python train.py --num_hidden_layers=22 --hidden_size=256 --num_attention_heads=4 --num_key_value_heads=4 --head_dim=64 --intermediate_size=1024 --vocab_size=1074 --hidden_act="tanh_gelu" --norm="layernorm" --norm_place="pre" --norm_eps=1e-05 --positions="learned" --qk_norm=false --attn_scale=0.125 --bias="all" --tie_word_embeddings=false --parallel_block=false --init="normal" --init_std_qkv=0.0321 --init_std_o=0.0398 --init_std_up=0.0459 --init_std_down=0.0459 --optimizer="muon_hyperball" --learning_rate=0.00488 --lr_mult_up=1.0 --beta1=0.95 --lr_head=0.00798 --max_grad_norm=2.0 --warmup_steps=200 --schedule="wsd" --decay_fraction=1.0 --decay_shape="linear" --final_lr_fraction=0.0 --batch_tokens=[16384, 32768, 49152] --max_seq_len=128 --doc_mask=true --train_tokens=403200000 --max_steps=12552 --dataset="wikipedia_en"
Each number is 500 + 25 x the weight over its row's rms, rounded and kept within 0 to 999. Layers, rows and columns count from 0. Numbers have three digits each. The size before them is the row's rms in percent of the matrix's.

# up: layer 11 MLP up, 1024x256, rms 0.046, rows 821-873, columns 0-127
# down: layer 11 MLP down (transposed), 1024x256, rms 0.046, rows 821-872, columns 0-127
up821 099:474484509488525536516485512518498524512475488507474494511517524522520564486513510541432504472502472492487497520500449488464480486477503489511499506468483489522465506526524523473531491489520466499509525484520509479527574511500501488503473536487487501506474495505536464529538466537495502496527468483476471505549534467492472468504478507504491520505465523514497598488517473513528483525497
down821 096:487482468474450487475479482500491494487502495504470520520540469540522456498493500533528537497524529482512495505499522528488534492514516492512500496554467491533523538519464477498515528489544478491482450434511509492523505514494506496485508489511531499489532503514454538491520539485516516512575545482545548490502498507451500497516459494457492455505518491499505483440451485487453478539541
up822 092:517496493502500497509508508526499517539491500489535481468545491513488486497490479538520508526526458492491467442469501491501524538455498540467490511477512522491507443497499494508484525520505499485466510493495549498500520486568512474518494462487488499516500513521525514502559537485460525440541478541478470488530475499492506487515491492509513516520481527483491480469510505493518489510481
down822 093:476519473508497517535525495480528488524521521460413491506497553463478516513446507501523508467549537510494498516511476546466481496500539533538530498537535507494529516478472511508488515505501475498508505499515483476483469535431486505476549502500585489509485455519492508501490505512508486509516514473546497529489546477514522512497518543507515505515485478474530481474535530503528502469522
up823 097:511511467440510519484476503480500494490493524478470493557463494457509496476500498504511504442532512520497517473490508486463497492516518539501518498500506496544463543498465483481504508518508490475549494525517529483487493495511492456507519562503499473486533510543506484510555502504500490512515563503524560501492473576540527529437523499507480499507513462491517502546507507507451453524513
down823 094:512464492484514484526486487525502504514499482488482463491506531492500481491544498526458513545493520501527500512452539554472518485499506482500479459522467478523526466518502491500513502451506514489495462510522512525535510540487511533498523442497478508525501467465490522480469497504535517502506476506526518450509489452506441439525495449567566515491443492539479489492469494491490476471500
up824 097:491502491485511509507508480490500495472519497489516476490501498511506520516462511508503533510480472534510543488502479471479514539455464539507470489507553504485498467524524493506480524515417524486464481505505495465550478509540508522464502481501535514521513510525499488476560448488544520469542455489489476485486476535490519469488513472481505483464525513483543563481475494507483458541488
down824 096:516506490573485483497488490459508475523460506510477553534471538496549507511507477494501488515516513478472499479517507506471512452512530500495543485475470498504505552468494524491507515510507502502475526488491538501466500492461449519523560522506494492510448489470490526488498483532500509500492505501456550504508478499558491471505508491483472493551488505527500447542474524498512538509467
up825 106:486520472524525536473509528526477475528468488498467471478536502556474511483540524404480511503539466475503503540524532458502460530517498507507475523498491494452513498470471518475527503485484476522494525516499516498549527505502487491520498501508469511514491525518545497517520515452513496524484459554482509543513502496493504503495505519471548476475478487490529523507506519485477439513500
down825 103:471486506458486539496455484503539542514497472532512448491504487469515532517496502496521530486525522490522509496501491515503504512477507454489509543505494472499512524527524452492512489493501486545482435501486510535482531504500511477512442507470553509522500528473508480455519464493474499507515513500540510525455503524502487469489477506530488473507563546501506526561485490536518539482508
up826 099:487489489529496507444503526498514496452506438535507471494522503515500482465468567511500521507478524463506450519520483481468546461480500509476497508522527478491519528436453507488521533506512502499506520546501481518511495514445488455471514482485505512503487516494516508487535505454527513464527468473526521486521481485497464500511514490480543514526511514523495540481533477469509472439534
down826 094:493515527484457492537493485479493522523477536483462477527481519477506502506515443503471501497497466511498534465494502505518501546494531471527498518484494535513484539532544494506478454497490529519521500415498521518472502511533482500503478479481461461513505472505488461507486507512493485521485548541497488522508525517488517539485450485503526490487508499473454467527480495502481495556462
up827 105:491470478480483522502478520505503500530507479497495493513512517513545521497520497509495488471476491489520502496524494473486477486488500502539483477514528521432497508519471490489496507524539494531510509470527549524489523484520514457502516514512472488555515503489469513517469457468470467497500473534478510552506489498485503505497558501491465508476516472498522466549492509449505474524479
down827 104:515495550498523509510431493500481497497531496462511519472468492486464519512507540505501486470554510505452474497455492555496535544513498488486521461510484505478499497513519504515491487474472529446488494489479536506530518530522476512505511498483494519493499492491479474527499473524488486514514461479527527464526521514511501470457526507484536484504469500513440532481541513488522510493515
up828 105:483496488506511497493542499516524502499452508491453477502539468536508493523480514531451567503454527550523514507485479461446518468509535512489500526474486473477470497450487484517493524516478532473533509503512522532548488476466489475468463474482502473487475485510517474522453505446532502507519512487535502462541489486502538506503499498517483473465513499471542537496499520496510517509497
down828 105:505487466547495484474511497471514503510527539489559501515507504459454470505492490507502458475485470487495524524492456512519491475453478535465516499478492463501512490528441517517510505501482526521496489541520464511500484474527547506463494519501567518550466485505472485479506534530489541476509491468454440461479492536508511515465471516507512493493492480477511488484504519532537570510557
up829 106:482404507477499530506533441514519471501480497508554500465465477530510518462469498465496528500482489511459502476500539494502474470484501505554509509493512496508519484505470547525500498522508489535503536470521526493504543492457471484524458529514501486489567509536501480515520551448477496493514470486493528517494469514450494463480470474538488513481500489484497494503504529504500496471480
down829 107:481508533532535490518484485504506514515462465462474525544510460509521466508462518526534548500476467467531495527496505539439509456497531501467538522504437492545454503499488521474477493518483481512529516487538488551538477497543480482477548512524543513504490490442527517517484512510476479467492528500508471441544480488516519486518505473510485495507491537494519502498492492481492538482531
up830 089:487470526543488511487522488471522488490494510511464517496481473506493504500494488481481519515507479486507522463518538473525462477501528535530465538517483501533472467487494478474471476510514512546512483450508435515462506529495463518466478453485492505485507551543521532496549478515473514494545506478517511467502518494529503493523512493503518524507536507527471522459498492479524463453512
down830 089:548524502523530503497472484495478522500535481536525454512478522472504519485491483501488509494479504524489463495464496521534532510495496518528497460468543503532484507483500489488519525459460518512499498479473445520487500502541486521502515449470513504502479575453497474454498457534532532482482497468513493482512458514481477482451547540482560476508505503464491503477519568494527491543470
up831 094:464491447429518520501510476502507470535474515485470464490514477489524552484491497489487467462476463467522497474462514513563515502476508504525512511484509489502468512511467500515517482514502519486494530505539514520507483521493511488490502520515479455463531487490524501492516504518495514453472460549491513485508460534487509516501479519471483497461436473523488542501510488514456469531497
down831 105:541497481514500459456498485479524503432490525521581538538452494504460469534460497493514467500496522499564459493535499525483472487502504486518517511485471498497513523523511486492521463495535542473501449502493490491508498498501507489498515484480481542527508514531491474486476510456475525522504538474517518499503531508556525534493519513525491488510467531464520463517485465503556508465470
up832 093:479498485493513497490468496532509464491499471501526509485494484503510489517496506501514502455517502445503512531532492531508488471503534489474538534536527482514505528473474475528495513514461515490477483491500501520506489500499505540522485521470475514507507517485489528470474554495505519523483475538464500479502494513502524486484497500487498484474407522531454505525541497527529481500497
down832 093:495455491534545491519501497506520512473514533515523470493527539517484473467458495386476488525472520507494502483463484509478510487437449533533534472487501526531522507508523545445529497502534492480467479502504509459512541503540451517479504492485515496523513488506464508506509493485498497494495542494471517473498513472515474515481470478543461510503520507501485531471489509483517570521492
up833 107:488526479584493497487518493508500522472513495550537509520527514521497534462481540449470510530519472488457512487534486522436520498469499527460488483506482475508490509513429470525537497553508565469550510499514511500504497499483520515513509461493491512504507541497531488468539505475493498484482453479521492487474529535499527517522488524532515461492488463496467490495467534473515497536555
down833 105:481537473452464509538563478510529466562458496462501482518459491483496473463513482487515495462520525521515534520476524503516491454525473477530527520483500480485500456466513474496464514484490481532487482466524496506494497522514475510528470521483470548520498469502462469532449496510530495514506560524501466468502516508484516504467504521503513499515522516490515524510521426500470501478432
up834 096:485542481481464459494494508536466533534483515519502524497489472488454493478538477453483538507514505487517500520516483439540528519517485523529502501462511538490504520479490468544533476525483475483495485496468503498459498507531456529480488467460496537462506509514532479549492520492466520501509440483502474528515487533505495478528552518478484493478522482544486523481478495468493515528493
down834 100:474549496450537536447491511566500503473497496479506507509470481516473495504533496552454522503465473466464527488483500469502517464536470466531525489500474509498506508555478472476489480463469501490443486509478538487540527490468511481486499502512502503487470496477531534501536497517483518491563482483505499534503535540510472501521488465541550523513478486456469501483521534514470510506543
up835 098:475495488472474517488506490496543484536503492450524461497487465486460480541482510508465491499513507513477504497513521509472515542497495509527478507488497506534465530504533527517523539545470487427486479506498509536473509472471524556533479474498476462455500494546489540507496504472479513536498484465493487511534500493507530475564507495508462514444518489509511551563539482426497555477487
down835 093:491539510502533504500476482488432528468497508554509511489462515463521493474524471477543530459495473462523503494520457476501494467523494517487536489523519490475508444480472472492531439448522524562535527446480502467482516551486521490463504523510502539529522520447536464503511522471510500487502537554524498502499536499472493509492510530485516482525523505508487459472490500569505499500503
up836 095:455495529525492497492489531496508502487495487498514489498503467537470505467469608496473469522448531479527494467492488509493474496543506507471496504534558514472486487484481507459500503509501530506490492519507488543500507536481515525460469507503541440497504538448495433490465496514511489482465534464494493532503500495519498508484457506504470497512493484515558526532479482492510511490457
down836 092:490488485512516474534495480474507516496474478547490482474471500469516531483475484520511478492498505544464460536506525514522542516443505472513472493473487440499504521497522531520486498449478460489497481488533542472507526509496488480538534509543510504491533457533459551467513502483492522519550496514498497481509529489527482512498542495493459481487503521493474457496510493505479507519515
up837 105:495509510483508477517481532458514499493495492500494514518488511499445535486527486519529551525525531475541495490469441505462503547508482491525490535505470484494529499512506446469465538557515483527524502490457535490456489518449518507502445475546509509497527514495494506524500507497491535514489537468542473507473539499486491521526508547500487501454482502533509474537480506486471507500467
down837 106:503494508442486526525528493526427478516514474542492453510503482518530550538519542488477503503479488498497528433528523469517484466496508492506530491500531540479470505496494512511496444491501460517464498503484497474500534542521537516477521496465561494543468469516524529531497487488507504519501492499525487549503536506485539508511490522514498495542496499469497512512507556512518458464483
up838 107:482481512474498499499485496491510455497543510496512506490522481442494478536476499504506495525476519507452474520480475520502525513539533503516453498498492506484524464470503503539463490533480558497518480514478487518522484497476507491523494547511516504516501502493511490542539523415486531518514461489461463491474475493513487496428452490482482499489489498469464502525470531524508572517531
down838 102:528490485497521481548492480506519522504481469486523490516511508488477491487501474485502546430549511456559494505462464479540480475486473502469472489505531501495496543499503534476476476511530437469508503508500494490453502493470535467532509492485523506486492463490510517477509498484519517503483538507516495486488523467483453490521511507518497504465515499554498514529520514458518526482504
up839 091:435505530513547491488476463504486535443550500521501535517497532529485484489483488471510478485532510500494524531533487505480499455475476459538480515476489526519503514491510501504498473522517511477507502499501504499481526495509506500530495469496454524473500487495502507533506488485464496560539532494522545506462474507520496476517515493492563522528477530500463510527529501494461529487481
down839 092:544496515498479533489501495481539480554512527488507495507501481478487489501492523479471519526504492476501469482496531553491497472505481497481531489507494477482495493521486488530533507457480471525527528515482479564470501529500471479476510498503528511540448542489485508467519513546554451493458474471469510492475562465479512511516527499476470499502491463476549508494458501580539505475504
up840 097:493508547531495483512499504510535537494458459479517492492481487506449515503515508529518490481463506463526460478519503496463483505498523533486504522492514523494452459491573500491562432519497550520491475525531468508510477466496482470502451552505546482465496493529505555500521529489479492510550469440506490512505486499482535519528503476467553496459546536492522509490494489544495455474506
down840 096:471492469438547541509519454486473458479550502521463535516513529506508521459503469481539484488515523524569461561498522460485530479542503521499498473491465476515532515491491488505464538528479467494530518473476506432507529496484507524518530507503473486495472471499493461494495487492524475500499504467524464538469485557531493487492477489527484511516484533502530522518520518493495551510483
up841 100:455484475536489488520520484516491489425495508499499525481519508490489513511524525497475489488498491516487489534483533539523496528465520519472459476472532510519511538497530481495473512500522512498507499505466498539486509535546539511505512464466462490532493521504494546478514502498501479480485525489529477501496498499464449498457502473446519486474525505499460508470446497506517489550470
down841 101:476514522495504520481484547509515511530528495481508472521504494545506488492484487515509499494490526510520505507515476512492472517514493488530496517568473500497519435480487477487500470501496487468480528510475513485465525464493434473509504504523494499520512489447497482512507463498496488494495480511457457472509506524542502512525506506493494498516458551497506512506524503484483491457492
up842 096:462486445573471493477530431490456553485497450462479488490559489509535496545512484500499480492478488502496547504499515474497484537519487514482442497461525488523487464536458460486526513548498496496511481487458479508504505539495494504468497497505487466484465481502480514512498488506501487498489468506503508505506491525530490510500501500525523488480550485499535508530509477482538508470521
down842 097:527465461510485477496482475553555539518503518496548479502484505520485503514477485532504532507533522504526494508510481498514526488490461519495536520524492519498505508484511501499485476489446477478494461474511478491462503466466505497476478495536478472512510499477506512495477434540480459516553472510534489504518490527508525545474511484462513494526510512527460480522473503510501518525508
up843 107:503465462461547504516577499521492529556479507512497489557483494507491530459467490503505488512520532460506457509483556517500519507485481508492478515515534539504513496470469541512476470519550526512506512465536479485533497479488497464452499521530462481503511462499466508470504493507551487528526512556469448506474501510505496508494519468488467509529515479521487542509479535513497483497515
down843 108:505522477494502495523480494512511482519499499482464498495519470507457514513505512519514488496545532491506510553546504493479524463456488514512476466487531483477503521500493524521484500475532499473566526476509470484502538503511546451497515493534469527475496483504500515499529475489543517478517451440541513440511498475472507441460461514525484518473497521467541502516450519474503488497506
up844 105:510474497508510493486535493515441498513509487495491488522454537547444490532499525464530508523515500464496503476480502498514512521509465485515459534501508487496511496481546484558458542503468451543514466543547511487490490467493530486508483463530540521471531455486493493488529523541483521524501484490524440495515531540532493533491458507526503504516505471457452464484468470498541481516492
down844 104:501519524515544529497485494501492441538512474469505489515508512534529481492497520507438493517491482537479480512500546479473497506516531547525510504487504501490494484510493524483488498479516474479515517517561492479559464445540511534516543507505471530466495487497498485536543503497486510476498487456506523501495501440478510475514493509448533455479514509516553525464504491500545496531544
up845 093:478504501547495484521536483485510510527486537497500493491492547486464482516482541472474472494478522452518487496514467499503544523499487496550555514495489504491460488523457527489486534471467461440488527516531528461463494506461517519483498551540502533478502521527474464475537490483511543511498450482559518501494481477542539502496501470496490482519471510509467520480478499510545521479508
down845 095:483508448538547452444491538528460476491472468467495549508495475535478519516511483436492471485532467492499439559534527480485520491518488501495543534493459535496482524499536477468521499469510494467549520476499490470480515461494482504525468463471521514479511491485509504475513529504465487500478517497525522495487491488514509508513520530477481531490520474480510508510551502475524482497476
up846 109:488511514498500475549522476487447504484516499553519502531504498502521538484506527517485534502480489478494475504462514472500513503451471538508529508458513511465521465479504504474535485507526500525511519512536532516514460463501501483515461510539523520480518508511509531480514501504584494505472452524455478532523520537484503514491486528480518504492491501465473515500491483536512475501533
down846 104:503481543519530481481479535514502503484464514513523489487507499545494479515517482512489472452497510497523526486511514517544551510476511511511495474466516512495473498460504495533464502500497512486481485545535495510461481511532489524499536482502496477470450539507510479510494488449459523502519489457504498490491476513487455499500501515469502512463468453517528479506478474514512510454493
up847 113:487470510450512529486513516458540532546445483506516499538503488508537486496524520493513487498468466516552472529539528466529503466512520453505513484533502485485435512519470537484493503528490497522493500471489563474501527509531485527496512490497486468517452525521485523474496478443496476526482514477563508483478491528546455529484461520492495507498472483503520509510532487459497481520492
down847 123:501526500538520492507505518526461480471498493515494513517500510488472585513483492494509524492472465501459498488508499500499526500529467492475541507466504486458512535469482505503515457522518508511488500499490485514511460486541527512472515489521486497496549525509492500504487457489502502434495559526469511511473548494515490532501505523495516494499513522498479504483478491496447483483514
up848 093:490508494510515489511455510506484502513478474497489546491470530514522534476479547562487492471494477500482462487543474506500500480487505486510508522551491541494464502481478503511514496483514494471516525485499532477474489487514489524519480479482482544494523507503518494484504491541542514532482461535495493523561487475499483502527475569505449497514493498461458501469515490465463512536474
down848 094:477533496504482477468502511544507479464493493513503485465466469517461545481510531478508470528503482474502494511475473508535537495476507560477515499483526478510496535527491504474457479549496490479436507520495486511520503487492521449499505489522476471559498518471526478538469507492533489491510476464534511511497461527556524485477520542504477487502494492582506509471490508524490465488476
up849 095:505492533516508511472489488494442502498522520475556508467503535522527477506514447529476491469454544479486525538485503500491495515457524459461458492500480511483471489513508517513538531461518501485500533555480518509491545510489505475481514521506499481516493495493533532515474472506517543479531509460474486507508461529536534499522523481501445527559543476509467522479482453502520471486485
down849 097:477542488501500501530494525526520524495480486500432457487521462529526523472507516484496490531555504480530467450546494509490502522523496494549534504476519508491523496493520441507458466487506517469483429498489451472506473448542530468513510506503484487439510546545475549499448506502500489494501474495498522477467497494464506509446469519483510494480499554483514512535502512466469523481524
up850 101:485476500465483502454535508486491533495510507506497528486491559465473511475477465528459510486495492550517485512475497555505498506481515480468524488538494517556465476530508488488516524530532475515537517521496478498480490495528524447482526503503456544492515491527487507470505499481534458491512494501532528522540505481494529449482474468518534525505508548493513500491525529524481501506467
down850 102:536533515500534495496515504459483513520477506485485504495481464532483516492479468475530489478527510505527505526524525472495491506478468486507497524534493518490509510479493532477473528475535519476506485499514511545469505536519516490477464458540488514497466536489548445508476488466480474522516520501501466465486476525540502503528433527524470498493510517458505469534492528488516501463522
up851 092:475515533532489526500533509489488506484493483527530507487473463485469489495497495537493521458437515513493535519480499476460557494458533544491516553458514497522512499487466479539495472470537501525507493485507438527460459501510516496516471493462506458483532463511484527488466461507490548520505482487454528492533479515503507500512490512483489528488533466514524502497497535536520508545525
down851 092:493497491472498475521473479463491491512506505497509480555527471506519511475514534463517488484541516512541442532514521537548524501465522497508480423497494560502514512520586505436525505501487512499474479489520511513509532503525472457488449500471486503528500509481499488524526506470555513510486518511521535515521534559493487497504490508489511489518495490531527508523523491501518492480528
up852 100:473525486474506467503467518535475516466559520470505505442512502494496509469517486541480507518522508543495519528499469466471505484497459536506527495494491525530541514537465447533502510535510536524487489514520488477444508499517458476525468464534487502524488526543499527503498481482473528485472483520482463536522504501475516463469466506503487506486489471491478495460521474507539469448484
down852 094:508484468507524523510494475498566483506467493521453532529488461527477481482473468487497546460493509478499465470524522497501493525550517498524538477497482528472494506527508518471475539500486530509472465477471508509507550503475478491516503496537512510498457502502487464499464498484493511535482505492491521511504531491503519479507514497516516458472475499511499523506496499515483488507472
up853 099:463569487473519493472428491519507477485471483491502475540430554498502503467532495532493501500487495472500469479458511513519525511538503521517510523556441499486502546475497505480537459491516492503500519492505486533516473506501483515522520513526538537512506515475528498535539470507494471515491512511496501489524486498546523488491534520499530467489485485469495504523529510479461493479497
down853 098:480472526498495511496526516495497493520484450458481523479540466517504522534463530478451495501492521479547533530586488478499514506472509501504493506511544535482465483516502470504507511503472496458470491497490479453445521502464472505487471480492513484517488512515459481478487516542522479527496529481521485484475489502506488537479471539467511486561478490506503534470456511490518527507488
up854 103:488470542505502514481560548485522495520510514521472536505536509538504543496480500479485476482467520550499478545544463528482512497499492491447453472476528500509511520495538500471491488560543487501490487472505492496514542511498524505484533542521520499452498487555506505529533461533492509512531505493514494444471463521507551465526501500523518470504521484493505460518501527490507505509496
down854 101:503523537488513490485511503499477481468492500471543484507517523501445459510543551538484512510499519468508500413462487511526452513465510487527529519483511473455495510531448443512523522464481522542502493526508496501475479518529504481491493505512516512505487476475518487490508526472506500503489514513491532521496582510457462451474493478503508456506449531482481509481495484538490489452519
up855 088:510509511456502543499490487470525564521522508500509499459480529556517487495500485474501553471530482498546513503531558483476509511493499504497464489519465505482486501466506513508482505494507522495485485484538546530515522483505462518490482501498457490523449536530464510520544483512468535486530502503528510525550487466520544470477478453487466481505520502509508471510479510519499458506463
down855 086:471493493549504490523511503452512478485522533507528532535515511513529481476498479539471508481539496518500480519500498487538491483441531470506520488484507499515495479499491529494489552523513503524478500464526481483457466480491498528508507490503454497482528496499479461469481487499492524529468469529510523508465495504490467530532492496520498528503513509513518486520527527475506505493503
up856 100:500527522515512518477463532476560508491518441486460490499474524507459505476507511477517526455520541502491492515536477516478529507472496493458511484443532491484513511515444530468500493515541500456515524559486512542526515479514535524509509520520461494497498489475442486498509538527519526496498530497496525468500482455482513511516509493506533508497498524432526493539537495504523504517457
down856 096:512500524476499532545525467522455555509460512520571494505501484545578486455514526496513545502489473475517492488471528487514488517487500526501464508540458490494480487432546471478516498520509474509522508464536503503486505497496483479510488497473529495488502522465539495480508514511511456511492494458512491516508501521509505547517498516472492490517494462551471489442525507517508495483527
up857 098:466518491455494501448498479473488470469517485536513482476483432492522436514468486497529501513518493511543444508499499508479475519521526528531479470509463548509467495480460493478516508521514499522489546531526495527499508501492483492517489449506460507477491520534512489482467514480510532488529520553519519462490529520511497520520521536525482496508454476454538503539470476481531485492485
down857 101:549469467550503541591483489501475503516521503480475525487451525488529553476500496482470495502487530486492494497503481467496533505496444503483523517476522517526508509510491513503476549500534450447499450527504491496512491525517524513513496566495528504512502518509543516516483451480495520493516503493534487511515465486532533501450520500503513523494524513541501489464510492493469470490505
up858 103:528534512514451485480522450484474518510506460518557450431472490487484476474468497480515530505513478476510556478526528464504514542505511519505535490528483544500489507491474486478497527479505510496562476537438484480478487503544523454485497500502529496485555495468520488495520515483558528462484497511499486557516491489472486483488477534543488466491500482546507498461523530501515495511487
down858 099:436491486463542539487460515507530481469497507487479534553558527472494490538545500515510490487472509525462442511451489559478494494541510482502477497478511481521509484525510527504512516499477521490422523466516482476522512507466509539498496492493486458484456505541514524484504493518474506523512513494509549480514486464547512531482502469470479562490466540470453508556485452544478519504523
up859 100:486503525485426483484537510517498486514526458462505465519502556463517509505519502536546473505506466501497523483523507457460489501512500478524499479489497543477473541508523520495474469503498485496507493523456554479521474503469560447520520454541500515488543501477480498467534500540504550470463482515485529494509495492509502492523483443490520500487510481506498476506489503526453499472456
down859 100:455524497517541507494500500544510515465504509508501539503530491479486514505423544474496516521495505505495497509490514490494478490533477520507486535497486510506488461556493455547497506524529504501485507550514479542517481493517429543482434531486526472522476507530480476494483517470484492481510500502510509503524537553489510486496517551494497521480447532484468511530507507491491479486562
up860 089:482512457484505467536513517521497526509484499537507530511468482482477505511494529504493498492500496500503502515476484466482519483452471564518526478461446492500477519503522501526498504528454467503482504530527553436529497535498497489497508499494472483508479478562480524466501493500511512495493497495470543501529485529481543531517479490460457501470495506537516495532462495499465510501508
down860 088:477470491519501541454460525474489475506489510497487479519517520535522526511497480461487527509508517508520499518531506509499488521536513458478486493568522517525503497505475479463489512494549520439509505476449447538445523511502494494477511524496532532498492541487519512508522516502449495491509520504492501510482473489495513487481530476542526518516523500523488485493496501469541443475492
up861 097:486474500475495546443542455569515510525475518558509482476520481552510480488480523501474488490474559492497475460515464508497458486510534539528445494468490527496546529525561481490507521489507503460514493505509482502503487539508484493493520490488473483556510498465481506499490489484502517487523495516492450540506479549452524491483462490516526509530477503502468509520470514493482497532528
down861 088:481513483518517472553451518465485471490539468453520525516514541455480541508515509490513529496489470514498459547464541496501486521473506502469514512547496478510450488498473487447493490506445532515488517526483524461517515475520509498488514516516513508475504525516525527549526461514518476513487480523493496520495503434493456481508560500470484479451517489509504485507477519503496502490454
up862 086:459491505447519490494511495479485476508459475509502516528533486520517468485507548499495519439504558496450495542521519454472528495537503504520535494531504517539475552466469499522491472498482475511529501555547516499493536472551530519461509504521501493505461502497463463492483507481493511497505516548483505498446521477491526509502487501477523523503465492498488533486529486521505489482502
down862 086:502484526511546523502512530496536510510510505541475491486489493509463500499490486471524521580458495540505507458453514519528539509503503538490491528469497521490454452466497490502532483515472487519515550489505487523529495487478472483534501467492475495506499496480496484508476473507514491536479483487442500495523478510539526485516512532504489499517510478503484507517532528528493521488514
up863 098:494528480466492529480482492489494514528481491501468511509479492495466504498511487463532502499505498492512489556515478525486496503495531551545540453450459459490475495467507510510508500485512495472512514491529550532477495492488494470493495524510489529520502521527485488498482512489514538464523496508485521512485501514482519492473504537529521558545515518526463476515473494512436428499515
down863 104:452502529511441496502489496517517497468461494466480507505521485529524523498526512514495500508478508485478494538494482540503491489508498483516525531497561466488513460552511464480507506483529491475498503527497522472503513500522515508501474479521530487515499488513479461472518495515487506508475469543477523491511527489463495485520503505532482489528496478531493482472508462481574516461527
up864 089:511511535496475475527504507482491541498487456502508506543491507464489460461512502516500476521523484441510440485507502523434516496457503482505493512488496520476471476502573480494527509473455486531567514556474504517528541504487499509494502508469493459491478503493532488568505505506496506471454534538456480550489481498518503512465502512507497522454517490489482502476518490508502476509486
down864 093:453499489513534530449478521479493520477502497539536494484510540505536533534486520540465479490505522539485491471480494471488504553543514514500506536482466485528466511473470510482488531526518540478485479455507536480529513491494500522488534469520479523499481544494482504497507526487448485555511470521516490471536470497480480430477513451554455513496483529492534458520483531515499480535498
up865 105:502490485530489488493472469509488487485513476485493512474489506555518512482488547465507479479446489481502512493516490495474494542480496463464521500546477507470500494497485538501497531484502517532562483518518512534499486471510509469485501506474482503505536473484452485493503492522465490495570487505562498471538495532501521532523488550505532514487512505533516489469491461517495518512497
down865 106:514467485506472481489505478482503497515487512484533499505491517524479474501543526508460537482530540439456491499525525576531456523482508482496503484525507480506491510484500493553489513460523467501523505539496490457519464496478527473497498517509477500533493454495515502487502488534500483507501509479471503461510496466467467553462463505535491509529505469491453499511526482536543487475511
up866 099:470482519506503508490514471574561549511488485513454508490482510544505481504499478472506515491498482525523515474521469479537521531482504474469473528450484485509496487509519535472488530511521492475493476468480505447506485502529482520491487512496523558515500456525470476527508517547514488537514508508488472479509493542502515494523474472514479530439495527545510490518472495499511457494518
down866 096:530498486462507494486501548440439457514524509466514511470529479450477530454493510548505450486479554503499504525495523511475496459501474517497546504506515507480489491503484512514523449508455511481493485495549492542492527519502529508509531479482506445500473515509515538486506505494500486461501517522501500477513505501482488486520484526463532518531481517490465486478547471463509522512459
up867 099:467496503498521483505488475484519493499499500521462507511508491521486552462463524514508535510503520473483465467494512570507502474464573554500485524520479491496512524463478535562462439505529475509484510482510508491490505476503536509498500483480489532466538506467553482515508520498493537574535500462534516516470518535488511459489468493491458479490512487453469508469554479523510494492537
down867 102:542481527490472489484435482499491451518499495518474496454498540497540518484452504482488505499475485482482483532535548517470457512468488493514501484496526418479481500516507478518486483489503528528487509486513522538496462520512504498527554496496509492479521525492463495490520521537539511498481526531511541465492487509518519517459508521493516462537489547497491504470495486477501549509491
up868 101:518446505501507471506508524529500478498502507464510498488527525558512495488483524498512510460509518531546510516517473477521528498484542515482483502494522527486477500496476486467505489518557486515507520488487484473500467523502458470465496489520537508510475518431481475485473429512527504490506482483495504452481473533536546556524520490537498477535507506502466507550488527478514485462538
down868 102:510583477502513563495481515527456483516502508480534509496497468523493530468510451514515486497515506498439488511520516517497503522465553512521490513514503530500471504512484516528479497515508494509504497480481485512559523535455518479512510472486483457477482484463511544496499528479522452514516466512509486462515480531507496479475528499526513530483441478496470490514491500504526531501498
up869 106:459496526467475530512515530516536493542479489541471537515522527495479535474469510555478541476500505487496508512492524457487517490506514457502487478504515465498494481435478499493510492492486471504537470521467501505505502539488497479487530480472479479534541451468545492523490447486519517514495478494479457476470483482489479516545478495511501464500501531489513495562518528575501490527494
down869 110:480557523499520485495531496479503515522484460497522485484507426531483497545497488500500486510486454497511520504506504526514526494475491485487516548453469474484500501422501471495515503489514543498525564496553491515473513470459515528510515493508524522479509513477495483500473495530480499466482486519528495525502496466455548466457533515508507471538520540483507509489489506563505492531554
up870 102:491473505518524513488509480496501479534512512543536496479503469514517498491501472506515482486526499494513509480520483525470483500444490487465503508477466540491517481494487514512527515487509512510468530501558527513492518426471513516501491456487508516527501490517481473486523496528443504457510484458441482474508495463506496522490486459507505455522523552533520490499493520459538525493454
down870 104:506512491484493484536466485494547508444482510515476487506507503481483468507510522499493498487511490510497502532507499476518454470518508483476526518538474495503536510497486523520547519486524482497505485450477483550529489501460456477518481532514456445469528464507487515537489479435481505504471501522521498485489507532474519488504505540492514544507495489470482468534505472470480508515515
up871 114:450484531533513496528524524509447487522517489485519534495491521458487524519519505500439479481471467486506494527511519519477496530504516497473495486539511470472481467486504522498498512465509487551521558504494493499497458497508450509484521516475491512482499495472503547570556496483493514478543474569493454517527486504472516546466518506484507542499521530475488488503531479504488496532501
down871 123:497520525482509461494518498504462491524540482492504544497509496514498491504490480505463483508467539466502520458477513540496510465518493467496487488511498462500496506512489495463516487449487499534519484482483492449520500456494466499483537516511484503474466526509469542529528534462497522493542463492492504492499485517507504525509494506481512533483519516505505507448497505488479478492518
up872 096:468524457460521538507498501494466541548457502496490463509513509474539499523460526508515489512504506524471521540517505455501531519481505497472495527499491475508475504496498469514489472484472534523471505533510513529490524479566472495453472506512509514521518512487524510494555473503503476508459503487525496530487499498453490496503527485468468547447490485515452521496487476524495490506480
down872 107:492480477556538513512474493499470536503509515465502505500509479519508522457511511534573442511494556485449449480495515569535499466465518507508496545555484508466494475517489525488492494440532487531481531508514512531526492523502481490522443486469521476527559503485514487506503488489477493521490517475500504514492522508501500486497492468481499535512462477493502484492479491523498505477463
up873 089:477496502542475548517476488475497519509552499492534483544525526512512503495498488465496489496509518492538477534517479496518472501537504556510488466437513531484482487486517512498541510508542494463546469469502465447499482458541498458522533519512523482505506469481509522492498505482485533543503468483511458477518501537477545481509522479499461493530534455508501487488481476486493474512499